From a checkpoint of a small transformer trained on Wikipedia.
Size: 12 layers, width 96, 3 heads of 32, MLP 384 squared ReLU, vocabulary 3883, 2.09M parameters.
Training: a variant of Adam for these matrices, 82M tokens, 4992 steps.
Each number is 128 + 32 x the weight over its row's rms, rounded and kept within 0 to 255. Layers, rows and columns count from 0. Numbers have three digits each. The size before them is the row's rms in percent of the matrix's.

# down: layer 2 MLP down (transposed), 384x96, rms 0.126, rows 13-49, columns 64-95
# up: layer 2 MLP up, 384x96, rms 0.114, rows 14-49, columns 64-95
down13 081:172099112119033115144155100183094135131080171139088132103106107057106123059087123130184127083137
up14 089:111072152110137138119175139143102163172099112134097121079126149140107137104103129113083163173073
down14 073:133115126060092065097130171146127126210110102091097148169119187092117154169127094099117068101100
up15 089:084113145179169172159173121146088120124105116132142118086128109073171152085109196154180090170146
down15 076:051116097126089093093143146106168111153134137111111156089102212164095123098126083116135106154169
up16 106:100168093079141152115147094116111151158126110099118146085106186109173067067091115096092163136151
down16 088:174112146159209142081161103103173098149140086162147090141149127101189111179052075088144118131118
up17 089:106135177089122124171110114039104212130138122092157139098107109119117103157123125100087136133146
down17 071:136119142171085133113119121055142077118128080095140139087143112121141163150135167127159137136171
up18 111:093131160131133120119157096105082164128133173190132122163076139202095112130124156072120155093090
down18 087:087059150137151094150103112129082106131159106198151107162081198130105124150103125090142114116097
up19 048:192132125127117122144177139110072139103136076153113113146131077135119083104148136115187189122108
down19 022:110123134171105132147152126191149134191124123151143201138150146024126076159109132135133101124135
up20 108:130129118086131119156130108140151176144176133151155153178102124149104116156136176114106153149124
down20 080:120137142123086123133129156089142143129108162138086105115091127179158130123129047152164102135153
up21 098:141154098142091137081192144072145194088137105140139117086146120125124093116149203081136126111093
down21 071:135145100144121111131173108116141160154077193148090176127171163078160139072085095112082141123155
up22 091:154191128100100168084105094151147087093113064170067110135187163097117099130105149131143180087048
down22 074:173144138134115038123143117153132110101149101163139159114085187124138137155143101087147119137125
up23 098:139117085153098126110089147144113107055114165138092086157065191136156103087100118150163118136165
down23 076:113116125116139092140158085096087085112106164102120154148150122111174107164140139166141103159132
up24 099:148117147085139139209087075134167159082138118165129035186141130228116111118152191123129155120122
down24 074:158141147183135129149079173103159162157105129079087158091108087075106086189144075145158106091143
up25 104:117087175157138137116155090124107114130097164152105133142137158185118139163183146086122147123060
down25 079:170084101157149171156124121115130196160158160142123113102145174123130157140093167128117130103097
up26 103:123123144134177184127121084135053118133201111122153131116136130167144153049116114150142149110142
down26 088:053089122168144069073130133157145118111118140116148145152149094104155132144092125120097117170144
up27 110:140128124069140138073095119123186093150115132186153111146123083143127182119091157137071118144140
down27 079:110133142167168106035076134083166130119079108164133165162138130128150058135125166153124112151119
up28 101:217112149131121162203140148063092160129166107058161130177123101155091133132133089120134142156129
down28 076:126129107153209124140150135110119160124115157151094101118146146110098095130134080089090108178180
up29 091:184179126142117108117170110128112157107149150148098130119179077180105151151120149070087129106087
down29 064:122075154146175120115113124127136091126103163186112165121143163142133114146027139155139148146099
up30 100:131081123120144145085107097152119141091150159168103114090077135182131181106080143164146095059082
down30 074:036088160128021128116093138131105074118118175135169129123172131112150154173125128148095128148119
up31 101:136105117148128105117134071137159114123184098132154073138175140193084108129120116100111115135121
down31 082:151079176122151059121090139067123226180066116162074131103073099136152099134134144073143136103123
up32 114:072106098071160149133170097149100148140118186180104107121097140155118101111120135129164174110153
down32 079:065190169087169141131149163177122151089149033118096131193132073108096085101172120136144133185133
up33 102:168118096113123133073144122137186192092072104147103117091154138102151095159122173110163138091090
down33 075:121146115166093111187069186145105135103181113110138208102133157119173130158139092090117119102134
up34 095:126166112060184110157135116141065146173179092155097149146123126102155083094128133122192108201114
down34 073:159136147144123079152166138177130141146076111086199167151092110123121164174182103178153109108183
up35 109:138085094120158141118136131111155116109113103157165134155128132127145180121122099109075135166095
down35 083:184119105146129147131082100094117100101107164109129126106156143085098122120111177223132126118162
up36 102:116164110135132133110110099138116134075211092142175121170214110110133121129169243142155118083115
down36 080:149097144113076157122145125120134197124162076140148159131152105121144139124099142128127154102120
up37 105:202153096123054115093115143045130135148117113109105128170132095179171111122091166128154208085077
down37 081:148138122130070145132106102105115162148134152184070178119120055125130128101142095139140146091093
up38 083:132146160104142137132187085133149205138171142166081075069122154174103120141085131142121149129131
down38 067:108154086141114120136113096077116125165109080115112103141136099087089142168073148120162100189115
up39 103:154156173134080108135118115141133197133094128099145127091154076166109149054144192110141130083107
down39 080:105082150124131117074023153158107163089187118146109178113120123152123157095119157129105153090170
up40 101:114136112129110186126159089151159110061106153154113159067099098169108115108097147151112193087152
down40 081:143161139131131061149144135145153126131162086151192155101182199080119095157153153097110167137161
up41 104:135109105099118162087189139151131179140170146130089098209115090092127111073189088142111124161121
down41 075:146123101119078201163101113179109153172195106128128166097180102115151128072129096149133138103201
up42 119:175138141117151206128165118107087124124098106122084116029093089122150098130086211130130143156160
down42 082:113087140130100092128141149153167138112143134132142123148133122115148104121094150162086115114108
up43 103:122165117110152123118111099154133183113096165159042092160124145215095083153179201102114136106113
down43 083:078182121136153144094151137157111147179101184131081180118129143109101131108157149146058107124148
up44 096:133119142082086136164215101129115127095114105115112119111188142166096162117099086129140162081109
down44 072:054130157116060075166105140131091138186104080145156195111186209108102121156094104131085159122088
up45 098:168149090144101125155120103080177154102120097110162098127165186070100122142190115118160149103134
down45 078:111097180153090078162147193079139121111142124145074154165147146084160096201153131134178118096079
up46 118:179139168086106185162127129123163143118136187115140138080150082117128144107130156093136105143131
down46 076:149120068174103147141133092115097119134127186129139142160181136069147138149108154106104114117161
up47 109:153137090152163129127108115112128071128117163190141067148147102153138158181062161172178127099146
down47 084:096142114060144154091088205120124165171128129153136109167102129113124076134144125169125144168168
up48 092:143150098120112138138116126157141163103123101145195061141167145077081093132091157153141180115094
down48 080:166134169157100087145088177109113161079113114076185218167109124095096159157106136103122149137105
up49 039:119128128090117151111123092104110164104138119154132106131164065146110147141103107143164168088125
down49 020:076128125114106096087158129170097108130072145158083074070127113172110144118111194121163082166094